{
  "num_hidden_layers": 14,
  "hidden_size": 384,
  "head_dim": 64,
  "norm_place": "pre",
  "positions": "rope",
  "rope_theta": 10000.0,
  "init": "trunc",
  "init_std_o": 0.00484,
  "learning_rate": 0.00417,
  "weight_decay": 0.093,
  "doc_mask": false
}
Each number is 128 + 24 x the weight over its row's rms, rounded and kept within 0 to 255. Layers, rows and columns count from 0. Numbers have three digits each. The size before them is the row's rms in percent of the matrix's.

# q: layer 5 attention query, 576x384, rms 0.144, rows 519-571, columns 128-255
# k: layer 5 attention key, 576x384, rms 0.144, rows 519-570, columns 128-255
q519 097:118162119112135110127120130136085146178139155115101132166120204152088109122106152144110134124170161162103119104085115107087131135171135120105090125148148122115106153104112131150108125140121176109114138145118131096106159174155129152157152151102105148117109073098125145102126139103114120178125108129128135160111125110137147164144170123093136110130093116113132136088095131152107112104155
k519 088:139125151149157144109089160116153128134150127146153100139123116117141148114173133133091120097104139118078164080129130106120119098132109114139125134167102085157179105161109111162123160144130165123148137104138149152122104149117128152129123155162090134116113123131159110127161086145161088138140143139100117100129152142115123133140154106130131134094130163087119102115137113125124139121079
q520 117:138083117116114167135128153127135110116114102149111138111169124109126142163137091127150133134115116130136163153142124136152152133154157122144149141150136109146164096185137137154158144151127138147109087138134128091121108156147156114128132102130123097130136186134131111165153138100137148116113132087114136091113093121133078082133093137098082137156125160111170145119176147117161135132115
k520 085:100175131157058117088135025085129141134140101101131121142099123120081101141086118161136112167173131089120138139107127157095070132107117131099115107137092146161129111123126158080129109135119150150109112145093147119107071127071117123083115117130122152108115164117162129122120168112087114107152119123124168138132106138131112139100123142142162126145154150155118105148134101136129131110127
q521 108:113107155119148090115162107159092137137115163140156130152151195117131173126093112117097109122150172123141150114152133116150119124159145114108072149142101119118169128158085105149140144146137116134127143129131108157181147123123090121116102117141193129127077144116127126097126157079136121109134163115090127129133168162132116109079085138117137132164117128055127123107146126124164111133153
k521 081:114127106139143159103111133139143121157106124126154143107154165130122130138141104151150154149140091097086106111127135116087094119155153103120151121093142131088128122073167098127130138142154106129136146101129095114127141125142123159131140103130172123128139055110109099133175071122157127130118126151170137122121104175150167110168174154107149056148137146101129119149089123120130075127125
q522 117:114128117148107114148124145099132149134138122099122133125066123153129139098188167118145165138116115122130123091089132128114122140129111137139144101107128144140097107092142118075095130123133175156110111148105161122108126118106130122124151155100085114128184123120097155113125125175129083158127110140134128168137104111087158115142178124127146099095124116149110131149123156126103145153109
k522 093:140161121119116092167148106096121147155148115104110154144105087142077106118147108114134142125156133134130138132143107089136123141105116149116120157153146123159123121138123170145144142132126170149113122112118150148135132126079102091123120119132103150112098154135125156132119168137118144115136133114098133115144135087121087136159072120140107188121123134145140094122130125130094161121117
q523 112:129081110136109152142156114135133115123123114150146108099123048116147147124145125096134134150099156102115143157145152149141150150102120160130164173143128155133127106167166140116139128112120101118128116120143115126121113085109149123127091123129133140137142159128171137128139154148172135105155089108124117100119085109119130105073123142121135092136129181152125103161133148122155178134102
k523 080:112153095148113124088113081151098145120143155088102073143149142150152113153068144151180120160126142141166109133130152181136128121193162140109146124118109152102101151094151083100112104120121092116097164149123140113092083160134132139109142123141152149124154127077139121098138088074088139107119121106131164128123120135113161116123127198115150077147145159097095113139155113108143117131115
q524 115:109161131127124114125134168068129164126117111105118136152076143168118112109166155142164163119150102147138131092118120136119126125128108124155129095093127114132105121097135108099112159141124188153129122120098197129115159134103112122140154153121111106113163100123110167120133101143118100151091131134147144162136134121100155150189188129128154119126135110133130142129126116115078103153103
k524 099:147159127160123109157147088113105133161149131074098150132103096159092101118125119134140140142135134106147159131121125118109082129069125126120122128156143133183111152121126144114136125142127173148096112120131146113146114113072096108112096138110090102138131149123132131128131148142091155134148134111139143139157153102122101133153106122133111163132127128145151113123151121139135122148123
q525 107:097113123112120138132143102103120154129161105139129137064101090120146121129177099120146147159095132086119138165131169133170111097127120161175180155133124147151115111127183149107144157111121151126117111111139123113120131080103147144108109150122124147148167159106139159136139124146158118134144121141109127146131095107093141099136145084120132116094108158156102119187121158111156177146096
k525 084:123149108162125130106100138121123111121137137090121075126127130149123130149071113140176154121141144130148126124095153173130130121155160153105122168115120150129108136079099105090100127127103082161099162120125155119115096145133160143140133087156137133106132104141101127099108103086094124119101148143139146120093150162141164108137136196112127097125163151069091108146123118114122131074122
q526 119:140123142125110122122100122177130104130102140118134136124179159136115149099079140107115097108149161148124111151185132100131136162136153141098122113125161137098151136132122142179163099161149105084126139135139071139116147155163139119124115100121172165149081149158146110148116150119112136124107134142084122099132171167151098105115081146127122130117122115099146123107129124122164136122121
k526 078:135128135123150138180103151129138079105100160203102169129140131097121144141130151112108104136085101133132102154144125099131164144141130109168121138129135151095123117136155107138139118113123128096124127133120110144142201108125146128132129121108118117153148122165165101142137143170174175120140090129089117165142101090059123145096107096139122118089092110121128124129097158181129098127104
q527 103:111157123144146133128116148157144165135099112105102137153119175159104131141137146153121152133156121130156137100110102124117116135137099118105113129105143060114127146104106097136098078135115149130102134101092178129133153173130111126142154142082116116083155115159066142094124097099100122142105107144117099166123136126133130198186138151161110130105161108103113134136085141127087156119128
k527 106:154145167124090093153136089098115117134139100120116174168122076150108117113161124149128108157152136120159120134162138132137108103097118123146129118115121157153101120157121162130135114108132177181114091124114142130106103114070115125113074170104084142142155175138133129142113156123090141134142115124103176130130160104122101116132073105132129148167105146153135146124150084087102127112107
q528 147:147124133059133115096140127134131140141186137155116153152139129153151140139148131131150139130145130120088143132182181116133133116140139156126133124150145111142138099148113151139164147108158143144122153113137106128135169122132118147157079119140148162156102116118148150168149112122132100151126133124097171117155163152132129086139096113111191166188116149101097137131179099117158105128124
k528 107:140120122147151202145125114120130081074131138141141133129121120141142141131126143097104146103089139116130140129095123159135119141117159136126165140139121099124172116100143058062099131138089121106142125110157133105126106126131134147145155125156113127121145145157103091124141124134137118110138129114197105142134110129097171138098145107113082163116178111114123146130100144113159125141124
q529 094:118158137069113139106098120139110138124121113117087127120129144142085129105110164137107115146122145138122122121131139099141136138163130158110142119144121132126098093165111138166142123135116183115098148108108095081115146137157162139134104097118187163147123143166153145138109161141110129177126118151053137131141151152107100092151059147097160142122139121087127178138140112101116114109084
k529 114:192115147139109130135126105087119108097117157157133153163137095135132133141167143151130100144188135132141128127176153127169138105145138096149127139086129141086135100124130103149137119123124147162153081139149130138104130115093119131109098159122084140139172139129142123140137124122121150144127109132102162114115120099121115129106091086134114156140115163129143160118141110132113121101102
q530 105:150133099121117111120103141114126121154141103153101089136132128123120082142170072132109138128159146116128140170129142131165121107158129108144134126176124151162120100132175168099080137088146157161107120115151141098094168139145176125115147137143094093163155123125136139141156120122120136126113142100106155127143127128140105077152155115103139119138083171154137145128169139128110162094131
k530 105:075109090161141136099142126179146117130106130131142096093099172117170153124130136096153148101108146103137142130115100133113120162138107113115165099094096125111169094125152141112113108145129106093123144139120166138106148131178140103110149095137161102107130145156132121117151099168161116089102144117143081107122118119127106139116149115123128087089173125103113092145092174158144168127147
q531 107:127092136096098123121126124141120117123124134098129097113143130137081137105110134112151101107147137107121099139157153133117150158167132139155136142127110165111112093141117129170157162165175129113128121159129085106109117119167132078125115117140169140142141159159159142161122148135108159125131139163106135130151127139137104088086061150111111131130125150096153126107152122135159109134106
k531 080:124109108127140124130141169132158132132093169163125162142156169104155149139116149109143089104095107135145109145159153108129179149172138113153120170097160187093128129138147128145147152088149123102124151161116106176151195148150140115139139121130143130135139086127139126118110134182137154147131091147126126129136105145098095128118116126136135111109104107100091135084136183188137128140132
q532 095:141145122161107104129154135139189138101122122143120128124103109181169111088125115117153147144147121137142164091109119134098108102114126102115074145095146121157129166119151115125159133099121122146112100107125162142151155140113112119148155165103114098101153117092092121080094104142133107112128105105143136134114145124123164140149182092124127092098118085118114137145102138104087102130112
k532 089:124161105137112126104089092103104126146153108087097114099096113162090117131091088150127142124119116105123137126107107153108105097109096151103111107149088098156109145146127127111101134188160126138127104092102142106160081112097094130117080164134116101094107146160118150131122128128121144094129145122154121155111144108111143117164090117127110163105195155147133138120126106088109100142139
q533 105:123153123105119119124127123114112148175155151125120115091078120131130127178160113151140140130158141130139130135141143081159119099167163141129159144194122164129094063110144184121115156118125185088146113117156135110135154105106138143116091148109153120108155059079116133121136116101111109155151102134097160142137119101135122138144138099104139118147097135130069130158156141128110126159129
k533 112:087124113166148118138136172164147101112102133156165102102135160118160144130132138071175170128111138123157128139100110111125151158147133146127134136111118183112160140114153093118100133128147106113126156110129124141118166157200169104152175083147149141118116128164123115118095103145161122094101139150142084119104096142135124136084135132110115065081146115067132108150087185158138167111136
q534 100:129102108143126144134086121130095129135142121107143115109174159120105124139107090136141094106115124123104131134118138102110163133121119135142171157142139134120107123148123162161129130120133130104185103176128129134132135139135167141107096089125138158141140123114153135145099153132125143094140132143127167137153100132157149135117136134143101113087152171128136120102157148130136155113102
k534 078:151134126135124133146145148162143128132094153158167159109168121108144124107096170102132113099094124135157140084157124136148168160132129116140131111130163165100162150139159104134112135129126087109134141133112129173103170124141170133122160134135193160109126131115161121146133100141130136122121107149138113105131103191107121140082143137134153091151088139110078123135141129167177128136111
q535 087:148134175099112137168111143143122133109091127125111183173169104119142087118103128118083118069061091154113123107136131130103128126109090149119142130096128100132139160125090099119142135137131097132146150143143113141162073169147129106126150095165134100131090150169116081135137133131134119133125153113136113112111144141128080117113112140137139164152114114115120141109118091132150102142108
k535 101:167140134089116154138110094087122132131145110101132143143141098172084113134110096154119115156173111106095162096150134129114124119106117128133121138139134095150119112122094145120140101152110157133121093129132119107145093102105102162092089166101113111113141146093121146141166130089112107141142122128131154159141181119114150112153122122137104180116125131146137134105122085103146114155127
q536 096:153152108141137130102148139096114134132164133136076126141088113137131131150193123126117169137170083137140123141148142126145084125190148131128146112140144158142105080164126117130083076141141156150106145134090113087096182127118128137127101165159130114109141117136074155109152140094110083132104114139097114168111109118110114134190115118101139148124132122096118138140150146111124149124120
k536 116:126104163149144133098148168168124119101142156140123112127116146092172174130169164109145151094120099151107114138092141072129108152084141128141172115102127153130135114137125107103138133113086120152154124152126145151102158143153136098153149150104122136146140136125129091173092109183147130155131160130115148144103075106110128168123149112151135099119096101141134130160125171139101134106101
q537 111:109125112053099144094101154103070122140170121115103145078149111106116140179143108191138117146108134120141120127149093111149161105156163121148158112152138132119119096121103143147165146130140145109171139131142096118117134122132115141144130129129116122129102113129150092171148146126129120141147116125103145122108112137099089142108098144093112159141122171100111115142152152124133100154160
k537 110:145135096095148094096155144160144119088152129119150120151101182084127108168128124102152151123093108118120089066133139082146155126148143128134145124110109149129157112200146115119140171109143176118124132133135165132165199155124135111134167149143169126159176125150128133109099094134152129147146112113122098132147146144162115113093139109121134094122108100131127116155167115143093181105086
q538 094:114158165150134148170149098148139116131110116135157121090125144129141095153108123148109144132113114148135133117096071120096124120105145119139153171134110101129129220111131124102143131125110100089171142110141149186154106109075162130102191147118121122113127134115095101119118123126161117102132115120137111119129127116129116171079156141145126138091105130152124108076094151130154133124150
k538 111:113153095124111121136157119102147154151121093110149148130146118152100116155153115148132162147164145140110160091103107121102112144151124166093154132151133147133133160127170116122097131148156153105108118105106138110129090136153090153131105112145113139097146148127087117111172128098166079113117099112152097148128132119118181123124176123102124116122158102092123133128087119094153142151164
q539 102:121120122164147070115140137170158119126109154151140108137120153163133166115122114103122142084170145147141092116139144102131171125162151134135110099093139150123123085095118162121119170143136122108123111091133160145166152139123103116123090156150126106169150072127102149094131120080121144109124100119126158117104079145152132143149134117113130094168120121116097130160116125119130141153105
k539 101:114098140158146128150097172149138096131112115162140133089151153123155148116129139095164145134098129150155138183104129126104143157111126136156125133106143141116155155093109130126115135085132124115120143129139126167092181134166184077150162091114137117139126104139151120128112127136150127126094144146142100118137106120123119177115121170155121081097092109111101097168104168144147132099103
q540 123:172153145144122148141106083116115146130152118141148148162105101140134140112125128098167132135136116142109127110137184106118103158113115154107093149153114137138114102158133083141149102128167177139128132131097120160104138119103155157102116135144154140149115144115102169148104129123100100134166114136119144169147152174150146154142152110181135101137142139104079110119127127104154139084113
k540 085:107118136153133131114097146126119116106134151156150163116153105096174122124127139102166128116106120169147119090124132144124153148127150127124170117124186149087137140110151096138116101107081079110167142127153109169107160121132141141116152116126118137111172096148104122137130129154187151142116113119116121087122097139073157143087171120148150123106100138088148164142109168176153154111132
q541 107:144081125114125135181100093121155118138114093140110148144178126135118109137107127127086147152119096105100136181124139134158070112137104138112122139108128071165139186129121106132090111107114118160095134156149144140118128128140135109102170114140106116116096138180125087095162117143143109136126159127145114110116150128153103132164131120140082122121110129125155155117130133106138186087110
k541 115:138116148092118115142124067083156122137110139115164125143134094147098118131153092143101109107154122117099168113144141142107089150085106131131112115120128073145133092139109150136127104156140112121149127108135119147146093067084098123102095138116132161105138133136111122137139162142127134108173131131129128133116197123128134106151142119135142144123107136143176104095125117095121145120129
q542 104:148109165126109132174137112154195115104112157106194127156139116173111171084127159125155097134144151135108135072144129128113159124089116142119083131099138107112173179138116079140144161191135098113117124114125158173138107134144063121156139111149150129126124128134165152128144144148157129127126120135133124159143164106150150118071122128168139132131143096120110118126082126154138103164119
k542 085:149169122126093137132094099083114125120153103129105165142114082160090119151152107148118140156149129099131134152144137150142111088129144131147130118145101141142086124127132146104117135139146139153148104122124147087134087127063099131104066156131094134136125143129119124118135127090104136132160112124132156145114145127129136111137083108126130170123145157149150185135155102079119093125126
q543 090:120159125175122131082105082143180152125144135113115113144131121167153164079111144145139124178132128151094098135114150154128081099146091142110099123134129090122136132152145129142157063108112122136120164126140132136114160112143126156146089116128157144134131132127133152128109139124163104133135089138150110166159151137120144127146138124160110114127162127093112159106143148136130119070105
k543 099:118147155129073097115102083078130114115123121107114136143103093114149165103159140123093104154140140127131155141122113117161098096096118137134138129132108150151124147140150141127115101106122146148170116123123160111097079134083101153095114104140126142162161161142163128129118142124116119159160134131099150165098136101163115148134121104143144156146125114150127120123152090105121122098145
q544 111:120169136110137095139093168123131114129099140091103104161144111121090123089129149094094093100114162124177095158155117118102112128147107120131115101100124172109074124099112126122101163134132115111139141159118111157120079153108165107101115146140138111141143138140123142150126142156072142080109120117150109078138121162123128147118110112128147107147137106199169147110108089147089116129088
k544 112:123133094120129109100137148169128136147120160094091096114097130084131117117081125147133110148110137113142121134138127125089140120159106118141137123089096101124106147102096173171140146095127132120099131149121123145119134111155136117107145124092152085108107093100150145090122146124120113181145115116157118153171132099131098135120137123169142142075130133161075092115136163107140107184134
q545 107:176098104123099149092147126126125128114126159122113130142155097140154143134149126131153102105107124107088136096130131148136098134133110107165127163145101148124157105159144104149114102136171110152080122149137119082095160150164092120161122106126119104100121175104135152136145104101161137162126138117141137163114102115103117089113115126107102114141139140088111160112157118122137124123100
k545 090:154146119117154168119125113102121140135120136150130155151112130107110114111146130152127102125128088130116101111139147173119117078092151089133111094145108112140120108150167116102130131155135132131146104130105127087130095125099100176086067188145122126071111162103164164173143138120091122123179118100151160127152148143114147119149103120103103149138133143154114144093158106121114098090135
q546 101:158139079091105140171112163125144115124133116126085137139153119137103129111151111146157157122179148113148132150171128133116158140191140096140116131154162184137112115144113130171135142150123151126136103146146102075098153145124126145103120123115111111101118112145110110121115124082125114165094129136114107113140141108162108069147102129106148123134112136149146162151117089108092135140129
k546 103:112147130114114131083105149139162097136099153162117124123122129138121087133109097115147110128134147109125127136143175106081128120096130133133105100104104188089112155131094171162142154138154130132091123115126149130181132163159118112127132154102112113116151143127159151136118108152141157105108169152117129140153142122155103148114111132156147112083153160114110106138143179120117072131116
q547 103:135123131125169127117137128136127125128155108125128130144128144086128131126162132110115171168160127106150128140120101149171117136103162044154138150101119100114110182148109079112122122106127126185159127085125117156141135095135138132173161140119087164119144138136104120164110125102138161112116115115131132075151146118125138144086085105140149133112136156153150100115093128133099127102157
k547 098:141110134133088143117128126131121182151135139140150114102127140138146087144124121151092145130108132117149126090135072158132126155152142169098124089172098110100105169105163188111110135116149103111131101147118118116096129156149185125138108128123150177135121151152120154087133169161103108140156128073159097112124120147127125155134178140096109128131158152132133181119150107122109094189150
q548 103:147133178120113092112166163141132139096144103109085145111076160163155096112156101134139131124123126083121129097155123150160130115109132132118125162095139106146114077139128124151153135096130134135129095123093137130140140132135146119114113125091137130130131122124125179111151154093127129107094127148075181161133086106106103113135126109073125139110096119133106124133141081121109110163119
k548 101:143093085119129122167145113109134120132102136170133114155166110130072144136115134130111143142115126078160118090116152124130134098123124146122107083093077175130143123126150154124140121138150155182128062125121163104112106120142122100123142155122132131141133166125113144160118090153107134137141122132162090143123107153168158123136147162105073094090155141138115138202138134086170117102115
q549 103:092148127115144105112100156128117126152116174170115128100142117128114139143094099144085096117094153090148112114115110099125157118068096146146159105128090133112102096101127188132140122106135094103155122124163108147163081131154128115134114148116124157125116091103146122104123113169126106097171130124150116077138109159130184128116148117133125085154116145132153128149148123157137150167186
k549 097:105117113133136108149127157167164080099109130107138133121145151127132098091119122100119123144098141139144140162121118167122122116123102149130078156111116091174155132106111150148120133103140132101144163113136123177111151101199170135129141054136186103107095112109148129090098149129097120100116128152175094118173159152152117090130145120115100078131109114107133103094104117142134170167112
q550 079:160111116127121143124123155155138084128154128148111139138121169157157086149126062152165154121158163095091180138145144154164134143154147117126127135146120127125141096135149137149103129102112140147104100126114135101091136123162132119147125113105049133141119137138144160094156113119099159148091154182127131137126133092150087076151140141114131147137091170140164130150143131133102200113134
k550 107:107129114149138137124121143132107138161057118189124164098131126130087145130151116138128093141130184107132115155118119128148106114094123125131117103125107143124111118121128174126141127125141139112130134110139122062131137124141147143087110123132095119139109134148132123157125122136098129085093111140131110080114107163130158106159125134126120087145138140125127127179112137120140106130145
q551 090:132080103098136129149134173148121112153157132164130117106103129112154154174166111139162151097170132115099153099160139110188160130111122124137101129113112123146118069098127129163136171128124134167068094122152127081155146135145100127149141141147089123097095082120116120128162110066141164154125101089136144107120134104136114124117124136073115119178092152135137117166122129110150152173162
k551 119:103126116144143154103109124146106104119128132157148147123152161148131137156116129143158110117116146066195106145151168168140162130086161120169121114130111176120117098175113134088117112074143130113127118117152122095138161155178157062108106143150129094134166133169144128105081157120109107102123152118141120101130113169131116114110120139122116122105152110137161147161157170138104155106130
q552 103:133145111084099122148058171119156111106128095104092137131110112131100125086116125095146105130153131122158132132139135131131133105131119142093098108082123155118081105148140131153114107153111121154111074206133110089134086159148112126107093106113159092120129104113116119099116164142104117122094112097146143109143155125177169106134128140120123085147137107170145191157109130096079149122138
k552 109:164161131104115109097111145173114126107112160098116129084113111135140118117074151144148111088161114127130133137145123115127125099088144107106083142103106133092131141148109182153160114120138128145120132131116158178130151123138119109108132134083134097102142121135164146126112153167059178111128160150159151143157147133101096142114122128166126130080138157146140082148135196178113111131135
q553 102:092115140155126108153149143124070130143124131105129114090114166124129108119130136113144098121125103099162104128119107125142146123147110150157149116088182138145107150118142148098134157120103134125121054118086142119134059142140099096100177138134111124134154119129134138090102139106101159093125138128116132132143097110123123114100142152138091097077103116140148144157162158119128145175127
k553 094:135128125122104101163146109126154164133124129149130120159133145151126172140095125137090177068137147179119126121137129129122163159178102123132135147132125108134103119149118119158134162160107115124118119150104149140184141107142154082152134137137153096138125123121123157170100120143151120112106149129092131099120097182101127131125158183142159068122121132137121116118124146174094108131113
q554 091:116122174132174148156144068128101137124132154115115141108105114101123134142126129135143130117067095137120109134130122137147082104148092110130155176113145136141126143161094076151115114154120155097100123153111133118103106108060119124106123155148134126094092142106130106141128130160130121116141126136152113148133141123090126183163130115122078130129144147156106133079132145125171121144095
k554 101:144171127111146135103114085125137126134109116102158146155145136134135135125151128170151144121168114123105126110130144135114141135128143096121134148132107146174111120125122096127155095101113075168152123119117127100131146086140126109150134102109104149116163118142102094117107148107157076185146161112182119170092145129154141104070087135148122145080134095123133126102127161061129137095153
q555 099:113128135147148116148144123150151107162076119133120062121113145153143141105128140100145108144156150115111116143109194115134069136137106148117148120131115092116126145103150138107122136168122138107135144102170138158130114099119109124135157145127132125141123142120155158071142124125144151084132136157134114126102105136111146099112125152141104145125112095092135128144106132094150147145122
k555 108:129105089157110092161116128128149140105079134107126110137144112137134124094137109128133139116165133101202129188181107138085131160164122135164073161119150162144108112128126128115089149132139131136130150107116105174109099113145158117119127101130172126134086102140132137137131129140072138144105136130138123096148135103130140104123142154115129111127099109123100082105115110127137111141162
q556 101:115147114116128131130107168086085133146120116134086128110142117108120108152110127149132131119138122165185142144110081136151179116086116121145148116136126133094100111119141150089107133114132082115171158136115080103135097141163166135127143118108108151104139115119145126136122139144129116139106143130150108094160125136085133131113136111096140068122146165157124130118133112129105121139171
k556 107:127108124111134126098151135140139152164123146119113123125118148129145098124107116152096127142082140096088103121103107133146128105139108104108127142144104116125117149123119129126178103122113107115143143116129119165129118125130183108090129155129163110164071120097146149153122141139132136104091125116122132143138132110156113121123122150125138130166099105110163144115122147166136122172128
q557 111:152106139120083118125119138151186133138110145144104121189126123176153116123138137124149125127175131165112120146182169139139109137155131141117103135110118114134132118127173133125130112137131138121072128138157116125093190123148111139112121116152140103127142156159124164099140131125112095174112107148094132155158155134167097065146143143097136121129137118077128131115132108103162101133102
k557 115:111127106157136119117080120068126078126100112147131138156128112130129123138174108146146112127124128079125113146102172127110124125099127100164100147133097168113121100117124110114123122129154131162152123105116108110148123112112129113088131120117079138154142105157128117137114146168129149098124162139182141148129114069123167098140060134139103145096152113096182127114115162116141150097140
q558 093:126155139101107110117107161152161102185161092103128141127089123138113149168124146164112143143197176137146125141147111137133184124152156151104098078154129137110135072084113173134113158136117151114147148093127113102153126114093115117139090153116121155146098084139152153154163122081143151138110130119128136118117111138130131172139113132127144152149114133145106116155090105127129125139160
k558 120:111105100136129121115112167154150113126145116135139122120133139112139122145173118087161137145120149129174132146147148117135127125136130169168138117076160181157132119142098148104123125074119166124079178128147152157126164155200155115145158093105103118147133102174120117119080120154135100128094122144089100111121132143173109147094123115135143118125113106108138110165104177093093182126091
q559 111:100101139132106111144170144116102129127130112145132101100121175114154080121164101107130129099121117120143136139165140099163101135148126122147126118097141135157131183116160126113102167117124129118131139100113140121140135113135107100138173171122129089120171135148101142102162100108124143163129141118088127146128111113142082140127164114094103147101105106114115078141126153136155157147129
k559 109:125105091147150139151146134134131120140139098131141124156150160145112194164132095113117167116071121122084097157121127114165177147139127139147169123108125121090123081128099129135121160130129134102116129156148120111181144123148127095193116150138112155125175142172086130147142108135208155107110138128138132129088135137100149117091063143136095095121133158155129137139138150135127120100120
q560 111:139151114126128120077112131088116119090128105106144089086136104133161113117123137095150114134098145119143141106160114136083124081085088129107122102136107163150121149126126123099152140102111105127120102185119073116133105101094129130133136150119166170144159171108142107122123152158159110110121158152157119149111100090042148149107132117123151103098132106133102117140116129149092153124167
k560 110:105123119080138099123166133137126153158123121120104074211161136126102086162097105150121086122106120112111090173141175143106174076142138168135100130116113138140115131167081127139167141112105104101098105138161121162169141151124119134139093107156158118108109123122141150148140162127132123117117106107141091168126121075118121110129144138132121109096131122137153130162129162128088123131113
q561 100:095105133165175099097140109143128110148137156147180141105095126109124176143116170134099131143130113140122121127100134132121144098159120159131151129114138127139146106085098119144121146128118140127158112129101147119129106114110117127137137115151109145176085108094140106157135119147163131101133154145171131089099122124099138162106116152121108142150118133120144119125137158142125124139096
k561 098:161115123095154130135144118151158166152138104116118134160108159158135137108122136145069148127134147152132129119109122109129137161180132121145142135147154062160101090130112093141123126088086129119123148129132131105123163146099147094142148123131148101190127063159116115118124143121146114167133101078099138151107136114157128173122143172130200162162107081137134097167159114108138155103107
q562 104:113112153127114122172130128124121112137121101140101108136117161109131113107160104114153123097119127141131108182142146114158103124188113141128129138103139143149111159097137111168100157147089113097123122106114167124157094123121093094119146131120139107120138122139104144065114136116138128139152117149126106148161109105177085137146140110146099126134136098148093149132115141110124150106064
k562 111:126141113133117138158124075132132129110072152130169129136146103125131154080113138119113113100141095129138141131184124132125124174100119100151131123089125127092121107144072142138133152116176157140132111123100132158154089110118123118145117171089153176123177139112122117166129141157146141147170175141135146115102153128127133122101104144148137117083137124145085107105109156087197111136149
q563 097:115137117172129147115108103150135138122105119144103134094127164126118100140096145158126129145118146179106123155112149147089139147117096145138128139159120069122139141147141161134131100121126110092119215094126146150105169151170135133125135086121125114131166129119154147156105095158130127106132116189099107153146153132123124158124145147161130139119145100073158140118146138161149111140111
k563 120:149095144152136128198150115058125150133139128138121163130160136136108131129153130100158126132180127155182138117156071124153084151135092117134136151132187163134128151110164076106116106134141155151134130137079085106127116109153103146137120123145123133159133118096149110100129140101107111133103160143109127104108122173141132131129113117130135093148122149115127128089100109156149148113153
q564 100:177135168064096127131112173102141104089110136106084159146137099110114070156156159106072131120108132169163120130160127126134119092156129121112162149112115142121096123123137151123078114119111129122135135144153117123118151122114123142092126119171102058148133179149139130170142159149091114157133156115086151134085143122110053094123115135086186137135104124134120127105162119137137076158098
k564 099:130131124160176132126131164153102150125160128144154115138120158121124114144171124146181167174114102092136132098138141101097110156130102059131160135115071076136136113161145135076140145158197141154113105146090143089132123131102110126110119150107133121149118127134138121097137093114124129121136161125119116134107149069119138125167116091118072136092144133107141126136109121115131165111143
q565 095:124138072119126130149103136157152117156102116119148081148177122177130134132111123128148113114137169117123168145128101135148179138138099091160110081158099138153148106075145130123121155093120104126094069139177123105100101150156163136113138123101089143138091128139129111155127118141132155132110122081142123130159125137151140111104153157119129062124125171163137170114130137133115160102157
k565 120:074134109122131112074129110145121108152105137138111123121097145107141100112082116137113043143097168087125102148114135156119151105143125147134120127128099097126137136131130169164133101080135107098120126101151131129165136117131155113082134101158133104126120109146135156125133139153150120095124112117112117115149155124146077119137095128101172137131138119130142090138143132125109147121116
q566 090:147107143143130121146130072119136135103103098121130137107170134101141113114135129124121136125123134159150096143130140095098142136097125074140132107120161065126149239118113111124147086141135142110183149112136168193140155137101105142119140130160140119129119132152100077160105128157174135114153122126121117140101136105122110176128146128130097151123106109112099135103120155131132088116137
k566 112:120140184140122117140129082114142123114171094121166126125115104148123117142093104084089167147094074129132138101125078127068116158132156117110187132137125106101142147114150098116098158117142152121166105138126122148160101130073156106167105141146131143142155126144121129107127127119177141130190153111097122112129157136113105138097106111122194163134121161133109159119148109123087118093139
q567 107:117088096146147143142093116131107127115122125164135115150141152161142134111060075085138133113124112104126143157122156143129124120096076118130113127109165107158144150142155119111156113100131107179079107183114124127107122153129158143108128129141105143124137135162129125089107142140107145089093124130173124128152129127153163121173153109156102062124125149148164162127128135106123191104104
k567 108:098124165142108121116094092117128097165113134124120120114123114129134106108090100174101075102140127135071134140108155175140156133092124119150092103147136117116110129130070158151154110144118047082147123113152136165129136079115154128091093121134114105089134145118169132164151174114136136091106135149163142128137116109096129115135151144171148155110120126158170127131148146167120104118148
q568 107:159119154114129158133140137117142121099125152141124177155108070141125128117155118128162127078098068153101130109116174121130097104155148159129147149121109135132141085118131097158127117159123149131159119162120146117131121125130133126098119114159132098130136149121100132128126148135121126155137150127124134122134143118154116099159152117108127167143116119102114112092141116105126086150079
k568 098:135116120129114154109125158126107136114149161131131127099110131112131170117117133112117138172110107092101119097090149102100113146108140110131160152148105077154136113120113116123141139140141174139132105109176135085104137125068119106097126163107106139163110107099118097170149073132148155160180106139101158148093130116122143134141134134126116201129141129133151118145171119138172131140145
q569 098:177104121152132126113166088161145155098123128098149109142155139138154173111138185153153169122114111133063131102120168134129133123109128127140123139116122079138132138134108110132153098123147118161130128135129124119145158096128091141152145123161126126117131155110102122130139128108189120112109129100117106131131121083122103125090072152126150149119118125053091123119130154116138115082135
k569 108:152125126095110135150132106073120124106128147154168123141177133171117132128132127097149100125150095113138137114163167123104115139093177159124096141124143175131153145162162105097094129149150135143135103096106127075140134154125120123137098152157108136152126115125109121158099109159077114140166138111142125145139135140138136143134182136076128129144134127131131136163159109112132127124140
q570 098:124127093100108131107149131161141161114122145126137133162130106186163152086121147107163146112152149092098127120189165137146138122103136137132115093115127134133131117144159163124157127127146177135117142119137085135142110150161065147160090137161208099165158137111102157114149142115120125190119110117122127124127135131135155111138105122098140111158121112131117111133129144162122149134145
k570 115:128139142106103104117142119102100092085111162113116124116156138124134148139096115104125089102078121116124130168103188137103147113118162160105098177157146136113132136131082105152146136093113147087170152129173104136119124146074102107115122092165098131114136111132132157150070147120109162085123101121169127134166138125136120107122105121135094176118117144136129141102145127133141082153097
q571 095:133145153138139116113153088078096168108123126102095101134096129098111133087164126115170146137082118110136076132126124156124066129136142126129090136095147155115107164176132088131165111153152121122157125085116105100143145099107138107141134170095164144121163138132137153126111118103141101152128102113102114182167104136112121117156103107164158116093160141122095109108106087117143098121103